Weights of a small transformer language model: 1.59M parameters, learned positions.
Each number is 128 + 32 x the weight over the matrix's rms, rounded and kept within 0 to 255. Layers, rows and columns count from 0.

# layer 10 MLP up, 256x64, rms 0.118, rows 38-137, columns 0-31
[[161 136 132  99  97  76 127 127 139 176  80 150 141 122  85 158 113 119 166 120 146 118 123 145 108  93  91 135  52 152 123 115]
 [158 128 119 127 110 137 131  80 171 185  66  87 155 126 127 122  99  89 123  97 118 130 152 182 194 214 130  93 109 107 195 144]
 [ 79 121 127  47 141 131  82 158 173 107  93  79 152 134  91 117  94 158 154 108 123 154 163 116  97 147 112  52 155 140  92 177]
 [ 71 143 115 158 156  99 116 165  93 113 107 129 158  86 153 148 132 153 144 144 139 130 143 128 127 134 184 138 134 146 104 149]
 [104 176 179 171 149 104 156 112 124 108 103  90 123 136 163 102 153 126 139 190  98  92  88 169 111 106 165 110 137  79 110 146]
 [ 98 128 132 168 120 129 143 130 141 151 118 121  42 186 137 135  87 137 131  90 143 110 100 143  99 103 158 107 110  80 129 150]
 [162  94 110 125 188  80 118 101  31 115  91 184 138 112 132 134  91 116 170 148 170 112 125 119 163 162 111 142 146 127 115  87]
 [162  83 103 160 146 149  86 123  83 170 150 100 157 141  90  91 110 155  74 193 116  86 151 101 102 178  92  89 127  78 201 141]
 [131 137 139 146 137 100  76 160 114 166 170 133 138 166 134 117  99 184 106 117 160 138  85 116 102 140 147 119 135 178 142 114]
 [121 161 161 122  51 162 129 207 102 128 146  79 133 159  86 133  75 126 127 149 123 154  95 163 136 151 146 187 163 134  61 130]
 [155 171 173 131 160 215 136 127 108  91 124  80  99  89 134 182 153 139 106 129 104  80 132  77 111 167 138  88 132 146 127 141]
 [217 171 185 142  51 111  90 126  80 188 104 147 138 169 136 143  30  99 140 161 110 143 152 118 159 111 121 118  75 135 161 170]
 [157 132  79 152 133 105  89 129 224 102 123  77 140  88 112 131 102  56 114 111  95  90 104 115 135 111 152 114 176  81 132 221]
 [116 114 136 141 109 124 127 140 165  86 174 138 153  87 131 136 131 117 171 105 127 120 100 156  74 106 174 103 157 114 163 141]
 [112  95 149  98  93  55 157 157 165 139 131 119 161 148 181 108 124 141 154 120 143  44 124 165 157 167 141 112 171 110  72 168]
 [140  57 127 186 116 138 178 152 175 123 155 127 177  66 117 197 133 105 133 171  97 109 137 114 109 102 143 127  95 141 117 113]
 [112 140  92  75 117 148  86 137  91 103 174 105 109 151 119 173 141 143 192  89 104 104  85 151 117 193 114 134 135 181 118 118]
 [107  91  49 113  94 171 148 196 140 129  92 101 122  87 150 104 100 108  81 142 107 128  82 107  61 153 100 137 147 190 112 158]
 [157  93  91 162 117 152 176 133 132  97 106  79  64 184 141 153 105 161 169 120  98 166 152  98  69  83 118 139  65  94 117  87]
 [109 178 111 198  93 139 103 127 168 146 106  75 157 184  85 159 134 136 172 108  96 124 153 137 185  60 129 157 158  58 122 110]
 [138 100 105  49  98  88 103 171 123 152 108 147 141 159 162 161  94 190 102 134 155  91 112 109 101 140 136 141 167 115 186 123]
 [163 129 111 128  95 144 133 125 130 152 163 157 130  77 126 106 104 137 161 169 178 122 140 142  77  86  64 177 142 115  26 156]
 [ 93 116 120  98 164 154 106 150 148 119 142 157 155 156 111  83  91 103 168 103  95 114 129 125 135 100 124 140 121 165  96 130]
 [138  72  93 165 108 157 139 255 173 144 159 123 115 160 129 120 177 135 137 100 168 162 140  97 121 108 185 141  62 129 134 120]
 [163 125 130 146  97 159 155 159 146 170  87 139 104 161 173 144 123  67 126 143 150 142 116 106 109 149 126 171 113 117  89 149]
 [107 149  94 145 149 156 111 139 215 153 108  97 105 158 205  62 111  98 107 156 163 134 125 130 120 104 155 106 121  66 124 125]
 [107 122 121 156 156  63 161 168 110 111  84 156 109 146  89  90 120 153 203 125 145 168 167 124 181 121 122 177 175  98  90  80]
 [153 123  85 101 111  76  64 190 140  96 137 130 145 138 144 142 145 154 138 145  93 106 109 150 138 103  95 143 177 118 154 189]
 [181 135 126 181 178 100 174 117  94 128 110 101 119  82 124 153 101  78 145 107  85 194 185 103 118  99 136 110  92 104 115 121]
 [125 107  77  82 137 121  86 121  97 137 188 137 143 102  69 135 118 241 161 129 129 102 179 159 168  96  76 163 126  92 118  75]
 [143 143 137 139 130  84 152 111 145 147 152 190  71 135 113  75 135  90 116 124 146 123 159 131 126 179  86 107 132 132 176 122]
 [ 80  93 231 173 125 100 146 113  80 128 184  74 134 178 148 161 122 119 209 100 163 155 177 116 121 191 127 135 134  61 142 152]
 [152  95 153 137 158 141 114  87  74 125 107 114 131 174  65 142 117 128 152 136 161 133 169 118 135  94 166 123 160 158 127 132]
 [155 112  96  94 198 132  76  85 149 176 181 113 180  88 135 122  55 134 174 107 195 153 174 208  87 214 152 154 144 115 165 128]
 [183 188 100 125 109 169 133 183 105 105 109  92 107 138 146 181 150 121 107 128 100 153  97  87 184 123 140 153 123 108 111 183]
 [190 121 112 153  84 123 117 165 128 115 124 142 102 123 169 191  59  93 126  68 113 180 128 112 172 156 145  73  98 114 146 132]
 [142 155 160  82 132  81 136 123 109 141 198 124 103 163 134 121 116 131 123 135 147 108 100 135 163 104 123 126 125 142 174 157]
 [115 189 179 136 108 163 134 158 106 125 110 118 117 133  76 147 160 149 100 133 125 159 145 154 151 167 172  82 106 182 145 165]
 [ 87  54 123 144  90 137 105 142 149 182 180 128 152  86 171 177  93  96 162  84 127 113 141 162 141 134 223 143 104 118 103  97]
 [190 142  99  67 197  64 130 111 141  78 125 118 107 132 173 107  93 143 115 112 129 119 148 122 171 116 120 128 150 107 116 175]
 [124 111 169 151 161  85 103 102 147 131 152  68 171 145 154 140  83  66 152  98  89 171 131 198 111 195  82  71 107 140 118 161]
 [128 127 151  80 138 174 101  80  85 137 129 111 124 147 121 123  84  90 141 134  81  92 144 167  62 149 137  57 159 181 200 193]
 [107  90 136 178 181 126 180 136 129 132 148 137 149 151 162 118 124  82 145  88 158 171 140 105 109 127 148 119 172 144 119 177]
 [115 171 125 115  96 102 148 131 162  81 108 111 140 117 182 119  98 183 128 155 149 138 148 115 146  52 126 126 133 137  70 219]
 [173  84 110 135 116  81 112 203 120 179  90 164 179 141 160 158 154 144 130 142 110 125 185  86 143 151 137 183 102 128  66 186]
 [ 80 136 133 137 135 102 149 207 111 150 115 140  74 180 146  77 176 177 168 103 119 105 180 139 135 126 144  91 132 133 104 133]
 [166 144  67 106 124 154 136 161 102  69 123 122 157 180 126 150 162  97 172 149  91 114 139  31 100 125 212 121  97 161 117 167]
 [ 91  80 125  95 130 175 166 157 174 144  52 114 108 167  74 134 104 117  98 137  98 108  87 104 147 149 112 167 127 146 183 126]
 [145 198 103 149 101  91 172 186 177  64 113  71  58  93 122 138 109  93 110 118  87  92 125 112  91 162 151 150 114 104 139 126]
 [145 158 162 132 136  74 130 240 135 142 125 117 131 100 124 132 137 142 143 155 151 133 109 161 118 134 168 116  98  61 140 146]
 [ 91 120 123 105 127 100  81 181 100 117 101  85 121 155 112 113 127 101 131  89 123 128 126 145  99 150  95  74 157 151 153 127]
 [127  64 133 104 119 147 158  67 131 104 196 163 171 142  98 169 111  89 128 109 148 143 150  89 166 139 158 101  97 165 203 160]
 [148 131  98  73 138  98 164 146 142 116 124 143 113  82  95 126  87 135 180 130 178  73 112 168  93 148 105 148 115 102 126 153]
 [125 163 128 112 133 138 141 110 189 126 182 108 107 123  92  66 116 147 151 134 155 192 189 123 112 126 149 118 135 135 121 125]
 [131 138  78  92 148  99 127 133 121 110 113 203 137 140  82 109 148 133 107 123 199 140 189 161 120 118 131 105 144 172 121 126]
 [ 90  92 124 131  80 190 181 174 113 142 104  79  85 143  98 124 108 159  92 126 128 151  76 102 122 117 138 173 150 101 138 125]
 [139 143 153 181 128 131 110 123 120 152 140 113  94 103 101 161  99 141 101 174 129 139 116 152 150 124 137 142 124  99 151 132]
 [152 139 104 172 164 112 141 162 110  91 105 124 165 181 146 108 177  99 115 138 142 127 117 132  75 114 122 144 135 110 150 142]
 [ 75 126 160  25 137  83 151 151 102 108 128 135 119 104 108 133  86 124 133 159 136 164 146  82 109 107 163 161 185 112 188 170]
 [184 120  70 166 135 150 153 186 108 129 144 112 128 185 120 121 118 125 155 125 173 102 103  68 120  99  82 129 147 110 152 149]
 [143 136  99 118 122 169 175 140 107 177  98 101  41 166 113  98 133 147 110 128 166  71 140 130 127 147 112 191  76 122 163 154]
 [140 119 134 131 128 143 115 174 112  95  90 121 179 108 154 154 102  76  87 176 134 136 105 139 153  89 121 111 127 167 134 107]
 [107  91 104 169 153 151 170 109 106 128 146 146 137 147 154 140 124 113 126  93 187  73 147 187 165 151 139  72 162 126  99 118]
 [119 127 110 121 141 133 117 128 135 170 133 116 192 112 149 142 121 156 102 182 103 148 130 132  96 101 128 147 139 199 145  98]
 [158 151 114 137  95 126  95 150 137 114 123 141 135 174 164 158 180 150  98 177  83 163 141 113 100  96 144 189 139 164  81 151]
 [110 120 150 124 157 112 176 129 131 127  91  96  95 129 170 123 157 110 165 145 127  83 131 158 128  99  83 193 182  89  96 162]
 [ 90 122  93 105 115 110  99 164 122 116  90 117 172 225 100  79 145  51 154 146  96 147 101 146 148  96 134 116 107 134 137 152]
 [133 159 101 114 138  98  93 116  81 131  74 110 127 148 120 120 108 113 131  94 129 120  94 112 176  76 180 133 175 114 173 130]
 [205  72 100  53 143 114 158 159 118 159  91 169 140 120 134 182 143 157  92 175 147 105  95 117 122 147 122 137  95 149 105 147]
 [180 100 165 126 117 111 142 118 123 106 200 135 162 155 181 161 150 126 190 112  76  51 130 122 175 108 116 119  47 168  95 127]
 [ 75 157 141 180 107 116 134 118 135 115 132 113 174 164 187 157  79 191 100 133 120 143  91 178 155 127 107  94 125 124 141 113]
 [129 134  78 140 152 144  94 133 200  89 173 122 180 106 101 111 142 111 191 146 113  85 180 115 141  38 141 120 163 132  91 133]
 [129 132  82 142 139 138 127 148 139 133 106 133 132 152 118 182 146 140  95 135 134 102 209 124 145 160 120  58 104 169 104  94]
 [ 61  55 136 152 200 109 173  95  76 121 129 125 169 143 138 181 138 109  76 212 107 150 130 145 138 175 156  91  91 114 169 112]
 [ 75 148 105 176 136 116 113 119 110 114 158 112 125 158 183 133 106 174 132 105 107 111 173 139 133 125 123 120 137 130  51 148]
 [ 90  92 134 137 106 169 151 108 100 169 121 123 176 122 138 164 125  86 140 153 184 174 163 128 153 115 119 109 178 124  88  58]
 [125  97 139  99 211 108 118 158  79  96 130 118  81 181  92 156  91  32 131 176 151 125  87 130 132  65 156 148  72 135 148 107]
 [222 156  74  92 146 112 145 132 175 123 115 133 169 132  89 112 135 104 140 141 113  63 155 143 184 154 133 157 144 135 132 129]
 [126 118  88 121 130 106 183 172 172 100 169 152 127 134 204 179 188 130  84 116  99  99 180 139 143 180 123  87 164 138 136 127]
 [ 64  99  62 143 128 115 102 127 197  86 139 120 172 126 118 100 117 168 122 118 176 126 163 126  85 132 134 124 159 155  64  89]
 [ 73 133 124 186 108  71 118 127 106 119 130  82 138  92 126 157  96  86 110 161 167 152 131 146 129 187 109  79  89 101 135 163]
 [148  70 149 114 119 115 136 140 146 175 111 112 163  79 138 208  94 152 119 109 179 172  96 102 157 163 115 144  80 139 139 128]
 [118  87 151 205 165  88  80 132  53 133 156  87 188 174 150 130  99 131 191  96  59 153 129 130 157 121 112 100 115 128 100 146]
 [161 165 135 126 147 180 140 129 118 143 175  98 175 122 139 146 123 161 163 139 103 169 132 105 149  78 145 146 127 137  47 169]
 [104  95  97 155 152  65  99 158 129 174 139 141 101 109 142 158  85 113  90 134 104 126 113 112  92 168  97 156 136 161 100 142]
 [165 172  80 146 149 104  80 157 132 149 166  82 105  78  48 145 108 103 180 105 188 100 191  51 151 112 123 117  85  62  97 126]
 [106 102 145 101 186 171 161 110  99 109 163 126 155 121  87 190  67  99 195 168 133 165 109 143 109 154  91  98 114 149  97  91]
 [150  97  91  90 143 144 112 136 154 156 118 119 126  90 159 179 113 129 164  72 105 115 110 112  95 137 114 138 103 138 127 139]
 [124  80 134 119 133 125 122 180 124  88 105 124 160 105  98 133 137  97 132 103 139 107  52 128 173 161 146 122 137 144 120 122]
 [109 135 138 120 118 130 138 183  96 102 147 140 125 135 149 117 121  86 125 114 180 157 105 155 126 114 208  76 148 104 119 109]
 [147  93  67  70 116  80 105 153 113 109  98 190 166  99 116 125  85 138 105 144 160  11 156 142  81  94 140  78 117 106 171 103]
 [131 152 138 155 123 115 128 215 135 126 164 113 125  90 118 156 148 164 135 108 154 137 123 105 145 125  84 142 109 151 140 116]
 [105  87 134 182 143  99  94 127 141 178 171 125 142  99 141 165 165 139  97 206 233 152 166 130  82 162 173 116 128 156 192  80]
 [101 142 174 115  90 129 142  89 102 140 166  99 126 113 106 187  76 124 114 231 118 139 132 136 128  83 162 135  98  97 126 157]
 [172 173 128 114 150 105 110 116 128 138 102  68  89 131  74 104  74 126 125 109 217 163 218 167 114 150 125 156 172 106 162 154]
 [189 200 146  63 181 142 101 155 138 138  78 150 123 136 153 142 123 199 137 102 176  86 162 123 119 108 131 131 150 134  76 158]
 [186 114  87 134 133 134  46 126 206 128 136  64 118  92 103 145 149 136 132 114 118 165  92 150  98  82 135 115 133 144 127 126]
 [141  99  78 158 135 148 147 112 178 165  96  85 169 167 139 139 122 111 147 135 132 127 152  83 120 161 107 140 120  96  94 139]
 [105 158 123 113 105 134 143 162 120 163 136 127 115 147 102 130 149 117 121 121 136 131 186 119 124 103  82  69 113  75 151 132]
 [126 123 112 132 127 171 168 111  57  91 133 124 174 153 161 123  89 171 143 172  95 116  90  58 128 156 173 118 101 129 130 156]]
# layer 10 MLP down (transposed), 256x64, rms 0.142, rows 38-137, columns 0-31
[[ 67 160  95 150 158 138 153 131 156 145 187 103  92 169 182 128 164 122  78  85 163 156 159 116 122 110 140 152 141  86 130  99]
 [130 163 154  82 156 145 155 155  75 137 172 152  82  61 170 116  68 117  88 121  83 140 135 177 173 149  96 114 121 189 192 108]
 [147  78 117 176 157  82 111 127  74 150 101 173 151 162 121  96 151 171 105 117 130 131 122  71 129 160 123 180  96 146 165 122]
 [122 135 104 158 134 155 118 120 101 133 127 173  98 142 116 151 144 122 131  87  63 149 109 158  91  78 134 136 129 125 147 216]
 [120 123 140 210  86  93  95 111  96  96 173  90 180 145 177 133  78 151 146 135 105 158 125 128 149 104 181 100 106 130 144 169]
 [105 121 150 178 168 114 138 143 170 131 124 129 152 103 160 132 136  94 136 198 155 150 105 178  87  74 109 119  95 142 139 122]
 [129 128 142  93 158 164 153 164 120 116  99 154 131 185 113 161 113  94 109  74 117 156 138 111 108 108 101  86 145 108 129  99]
 [131 181 156 102 149 151 151  98 105 132 148 124 117 105 185 163 182 121 109 124 178  90 103 181  97 110 132 129 100 157 103 143]
 [104 131 156 128 106 176 114  71 144 102 110 121  73 152  88 123 213  69 133 147 133 137 153 150 115 124  68 142 110 121 103 216]
 [174  96 114 122 166 158 111  62 137 157 108 156 204 126 138 125  79 136  66 184 107 208 124 106 159 188 147  68  81 132 127 177]
 [ 90 143 154  79 108 136 135 148 105  99 146 158 117  70 125 151 167 176  82 110 186 112 116 100 168 121 168  76 111 110 100 107]
 [103  92 120 117 105 144 191 108 126 121 140 139 109  88 144 164 142  90 109  60 122 172 174 177 159 159  80 160 118  77  94 137]
 [104 148 127 152 167 115 104 168 154 152 149  59 150 145 131 168 101  91 128  72  83 117 123 103 138 111  73 135 178 127 106 111]
 [135 114 137 175  35  99 119 100 120  88 136 148  61 146 158 133 136 108 131 166 182 129 137 150 152 130 108 156 110 130  85 107]
 [ 79 100  91 188 108 138 153 129 100 124 104 132 146 108 124  85  78 110  90 175  96 120 144 111 153  48 178 143 190 122 106  95]
 [145 162 133 138 120 149  99 125 158 146 109 156 109 140 131 106 116 161 160 126 139 105 109 141  99 131 121 104 201  57 174 150]
 [170 143 109 163 150 138 163 152 125 122  91 110 150 127 107 171 171 149 113 133  91 128 125 158 113 102 132 175 118 126 130 109]
 [136 102 111 144  68 118 127  75  80 169  50  89 154  88 147 118  66 136  59 155 111 150 113 164 123 120 100 141 154 156 101 165]
 [159 122 118  80 135 123  77 212 116  69 141 130 144  83 159 110  98 180 178 140 145 173  65 145 143 154 123 111 147 138 167 158]
 [117  87 154 112 160 125 188 134 159 143 113  92 164 141 168  80 148 139 133  68 180 156 113 119 147 130 202  98 117 139 144  84]
 [133 152  58  70 130 162  92 156 133 104 139 117  47  88 125 164 138 105 109  84  96 113 178 181 133  87 135 111 141 102  85  87]
 [122 122 121 137 146  97 121 158 169 101 133 159 160 152 187 116  93 130 161 131 121 187 140  79  77 110 167 109 103  98 121 144]
 [149 163 158 165 121 124 140  96 129 110 111 145  90 142 116 145 124 111 158 211 146 144 131 184  57 112 132 129 155 151 119 188]
 [156 120 112 156 165  82 118 142 147 204  64  70 114 153 196 150 149 137 160 152 191 146 169 116  84 129 171 196 109  72 150  50]
 [101 121 119 205 166  82 154 125 131 121  97 123 132 144 144 125  80 128 108 155  95  63  73 183 149 136 136 154 134 145 102 119]
 [113 179 155 138 133 115 115 122 125  92 133 222 145 116 106 104 151 132 105 215  89 164 172 192 126 119 102 102 124  44 115 127]
 [194 138 192 109 144 129 166  81 137  98 154 107 152 140 191 122 105 118  78 138  57  96 120 168 125  94 169  77 113 152 121 170]
 [115 145  82 118 131 116  87 118 108 140 157 135 127 141  89 158 140 123 122 182 110  80  63 162 147 101  92 174 176 117 109 145]
 [153 123 134 138 131 173  85 161 151 173 124 116 212 104 118 138 130 161 119 135 162  76 121 103 126 121 229 158 122  93  84  94]
 [165 131 112 159 138  83 110  80  75  93 173  61 144 173 121  84 143 158 165 102 127 124 187 127 127 135  84  61 130 152 115 175]
 [128  79  69 118 110 141 111 120 119 115 125  90 122  91 132  73 153 123 118 142 136 130 162 119 109 109 137 110 111 184 123  87]
 [125  85 106 152 153 146 196  65 103 124 162  49 155 171 101 213 181 106 150 168 108 191 140  95 105 148 105 130 125 135  50 136]
 [ 91 118  73 155 107 120 153 186 113 106 144 104 115 124 143 143 117 122 122 124 166 154 123 132 152 127  93 149 136 101 124  84]
 [120 104 125  96 176 110 107 126 144 145 173  90 105 132 160  89  71 154 159 156 170 105 179 166 149 172 139 180 104 155 118  99]
 [111 199 135  81 123 189 114  72 130 122 104  90  96 155 114  71 154 106 107 117 179 145  80  67 126  68 118  74 115 112 161 116]
 [114 114 119 154 102 145  97  98 171 174 127 104 156 189 111 141 187 116 129 141 102  70 154  76  87 148 121 144 115 140 150 113]
 [ 80  97 155 105 136  97 208 137 100 152  65 154 107 133 140 137 108 165 154 118 156 104 156 117  22 110 130 103 115 117 118  89]
 [ 70 119 108 118 144 122 131 109  86 115 126 133 140  76 109 132 151 140 105 145 138  54  86 121 159  78 128 126 128  77  88 110]
 [ 92  90 135 181 133 158 137 133 124 171 130 157  98 132  96 150 153  89 156 117 145 152  76 111 140 127 186 134 149 116 142 112]
 [ 88 102 146 161 130 179 148 146 138 186 128  92 122 144  76 164 129 122 109  99 139 154 109 142 130 150 133 144 173  98 178 128]
 [138 101 102 100 159  63  94 139 110  85 130 229  85 178  72 118 160 153  90 164  92 133 107  17 119 129 135 186 112 173 103 166]
 [180 139 106 171 145 114  95 153 149 159 190 132 116 138 107 127  86 145 115 114 103  62 131 100 132 129 124 124  64  52 137  38]
 [172 142 102  98 148 134 184 153 162 186 155 138  95 187 141 165  91 188 114 175 153 185 135 135 122  93 120 153 134  75 152 158]
 [118 111 158 135 203 169 133 107 115 111  97 141 210 165  85 143 132 148 161 135  94 112 166 138 163 170 124  96 173 159  91  38]
 [116 162 155 134 173 104 159 102 122 103  56 146 126  66  83 129  74 175 147  99  75 163  83 180 106  77 117  77  80  96 153 162]
 [202  99 137  67 109 156 103  80 131 113 138 128 177 130  93 171 108 136  77 138 132 146 128 141 132 175  93 112 145 121 184 219]
 [192  82 148 116  97  72 148 126 139 131 188 150 165 122 147 107  85  99 105 111 127  82 165 158 113 123 117 110 135 127  99  92]
 [ 98 156 176 121 162 163 150  90 147 120 135  91 139 141  76  64  74 136 155 132 115 132  53 189 114 115 150  97 172 139 153 176]
 [137 156 122 145 120 148 157 216 162 108 165  64 109 187 125 165 105 152 155 178 110 110 170 126  99 140  68 105 102 114 134  73]
 [195 181 136 181 102 134  51 162 133 146 100 110  50  97 114 133 190 130 119 183 143  89  98 148 107 214 149 134 101 160 117 150]
 [152 111 139 133 129  72 137  99  84 150 101  99 136  96  82 103 129 159  62 160 147 109  61 150 107 175  84 123 105 151 155 123]
 [116 116 143 192 153  87 111 138 110 142  77 209 105 145 151 149 106 193 102 185 155 101 101 132 161 126 153 132 146 139 128 117]
 [198 159 103 113 103 116 140 137 201 127  71  92 126 192 137 166 145 143 164  95  61 118 143  95 118 145 129 167 120 106 147 137]
 [152 134 152  99 102  83 127 106 117 152 113 118 154  79 143 143  90 163 121 157 176 108 102 163 119 141 136 124 153 161 108 148]
 [ 32 128 134 100 126 162  84 134 127 161 114  72 157 145 128 150 163 124 119 162 107 147  91  45 143 143  96 170 149 128 104 140]
 [159 130 140 136 156 134 117 123 117 100 109 112 143 160  75 130 161 154 147 152 121 144 159 117 142 137 130 177 101 187  99 139]
 [146 143 130 168 133 120  94  97 145 130 153 112  92 146 113 111 118  93 105 136 124 166 101 175 192 151 149 134  84 143 130 128]
 [160  84 113 130 148 147 144 143 121  99 136  79 173 116 150 113 127 149 134  98 166 177 133 143 123  94  90 150 124 113 169 127]
 [185  47  84 141  98 120 112 122 134 107 149 146 191 119 118 141 138 138 139 111 150  64  88 111 126 104  96 133  91  87 138 100]
 [190  84 138  98 109 149 158 119 111 157 104  89 191 103 117 158 159  96 104  96  96 125 130 110 148  67 116  88  94 131 140 169]
 [103 107  97 102 115 162 140 175 195 131  69  85 135 159 113  74 174 104 137 110 110  67 132 111 130 101 133 129  99 127 146  81]
 [ 73 177 154 126 164 150 135 124 156 124 110 110 129  98 178 109 118 171 119 112  78 148 171 142 138 138 128 124 183 121  97 132]
 [108 143 121  64 129 116 115 165 126 146 113 165 108 118 101 142 156 111 111 148 130 193  86  84 116 119  80 163 103  99 162  74]
 [115 139 155  99 140 121 142 113 144 121 115 151  80 137 100 144 152 126 129 140 131 119 127 101 158  86  76  93  89  86  72 126]
 [ 70 131 138  69 114 159 158 115 101 101 122 186 112  72 143 111 118 134 139 130 142 106  67 107 139 110 148  72 112 104 152  96]
 [ 55 124  52 117 180 149 143 119 144 129 101 146  85 106 113  87 145 149  99 142 193 119 140 134  90 152 119 175  61 124 171 109]
 [128 171  96  93 143  97 181 169 124  93 174 133 163 134 141  88  78 143  94 169 157 104 139 130 149 170 115 145  81  98 108 130]
 [127 154 154 173 154 153 111 170 143 167 152 161 120  94 118 101 175  92 169 171  86 143 143 125 118 144 114 167  72 154  75  40]
 [109  87 115 150  94 135 149 106 195  57 103 140 167 199  79 161  84 141 148 161 132 183 171 100 128  97  82  85 138  94 178  81]
 [165 143 119  78 111 109 109 130 125 133  71  96 124 113 133 111 135  55  87 105 123 120  82 167 169  44 115 119 153 121 144 144]
 [121  52 116 127 115 138  97 126 181 119 119  97  90 149 140 119 163  76 154 125  68  67  94 135 140 140  89 151 120 111 167  93]
 [106 195 127 147  90 117 154 200 147 101 152 185  59  98 142 134 124 143 112 115  87 154 137  70 110 130  99  39  65 123  75 212]
 [107  76 157 106 103  96  94 123 127 105 106 161 108 117  98 104 110 125  87 132  92 169 121 118 113  93 167  85 159  96 128 101]
 [143 140 163 117 142 167 129  92 131  78 154 135 132 136 214  94 135 107  98 100 165 119 131 146 107  82 128 104 104 102 126 136]
 [108 111  96 159 124 133  51 140 130  75 119 160 114 140 152 120 117 147  62 116 119  70  96 153 138 128  87 127 118  68 108  80]
 [130  73 126  90 115 128 140 192 169  93 145 167 209 149  89  68  79 189  91  73 145 143 131 137  80 150 157  87  85  80 157 139]
 [187 212 180 146  98 139 170 102  79  79 103 125 109 122  67 137 157 140 132 126 156 132  75 111 132 110  98 135  43 153 181 185]
 [ 86  72 103  99 172 100 101 103 114 185 178 123 141  92 135 139  99 123 111 173 135 144 138 105 105 123 152 147 102 103 102 186]
 [138  70 133 152  72  95  81  77 106 159 124 209 119 172 109 123 113 181 125  98 135 129 147 100 133  89 156 145 108 119 131 134]
 [ 73 105 106 129  90 131 107 100  75  86  40 120 166 157  62  89 146 162 123 153 168 154 175 167 183 130 107 118  83  86  79 109]
 [100  91 114 125 213 137 144 119 128 122 115 104 149 127  77 134 122  68 119 149 128 202 112 139 145 145 117 102 165  83 127 171]
 [ 73 136 148 125 109  85 115  95  91 127  88 155 107  83 113 130 166  70 120 145 159  66  56 120 127  75 137  82 127 126 141 142]
 [197 145 117 182 151  89  63 115 139  91 174 100 139 102 156 136 194 132 166 125 153  96 132  75  67 132 112 154 155 110 139 127]
 [117 179 137 107 120  98 109 199 122 122 132 109 106  92 128 129  92 140 123  81 119 169 111 127 112 127  88 140  90  86 128 107]
 [132 169 150 110 120 161 107 129  72 110 102  82 154 121 133 161  64 132  94 119 110 149 139 135 126 138 131 205 150 124 152 127]
 [159 129  91 154 112 122 143 124 179  71  93 190 112 123  77  84 170 109 160 149 122 139 156 115  84 111 118 190 156  84 121 126]
 [ 80 158 142 104  50 177 165 100 135 174 137  95 102 121 104  95 135 184 136 135 163  98  78 106 125 128 100 216 110 183  98  94]
 [ 97 142  88 141 111 148 146  41 100 156 144 112  75 127 136  97  77  72  85 155 121 121 145 160  97  94 147 147 185 150 142 136]
 [120 118  91 131 155  87 104  73 142 143 107 105  99 148 130 118 128 146 149 101 140  94 182 115 144 149 108 115 103 158  97 103]
 [ 99 122  61 120 148 144 102 141 135 139 112  49 102 143 109 106 139 176  51 148 124 159 143  84 131 145 100 142  86 114 138 108]
 [107 110 166 104 129 116 166 161 116 118 119 212  95 105 141 114 109 125  98 141 148 192 126 144 118 145 145  84  48 106 176 144]
 [108 132 120 127  99 152 128 134 101  99 155  39 148 134 173 119 155 122 172 166 195 122 122 100  97 145 126 170 204 149  88 153]
 [127 100  67  79 159 117  95  72  95 197  93 115 175 177  99 104 139 164 156 150 179 108  95 210  90 102 113 137 110 182  92  82]
 [111  50 174 175 166  75 105 108 117 174 150  62 129 114 133  57 139 122 152 109 140 116 125  69  81 167 139  77 191 189 177 123]
 [111  94 113 101  89 108  87  94  75 104  99 142 126 117 124  65  79 145  99  83 173  89  99 198 142 162  98 115 147  98 140  87]
 [ 82  87  95 119  78 104  97  94 106 159 105 109 195 156 108 133 165  74 149 129 172 159 118 103 189 119 142  85 119 123 159 178]
 [126 119 126 113 109 122 131 109 101 157 102 179 175  70 113 130 168  86  88 179 132 112  88  90 146 111 151 113 168 110 116 117]
 [145  99 141 150  55 107  93 163 158 164 150 122 117  57  27 168 142  76 103 121 167  89  99 117 155 141 135  76 107 123 147  76]
 [123 121 131 136 182 126  81 124  75  93 105 114 151 159  94 106 125  68 174 121  64 133 103 154 105 135 120 142 181 161 143 160]
 [129  98 127 138  98 118  76 219 218 108  88 127 111 126 113 134 170  85 124 146  93 144 176 141 121 123 120 136 165 171 104 127]]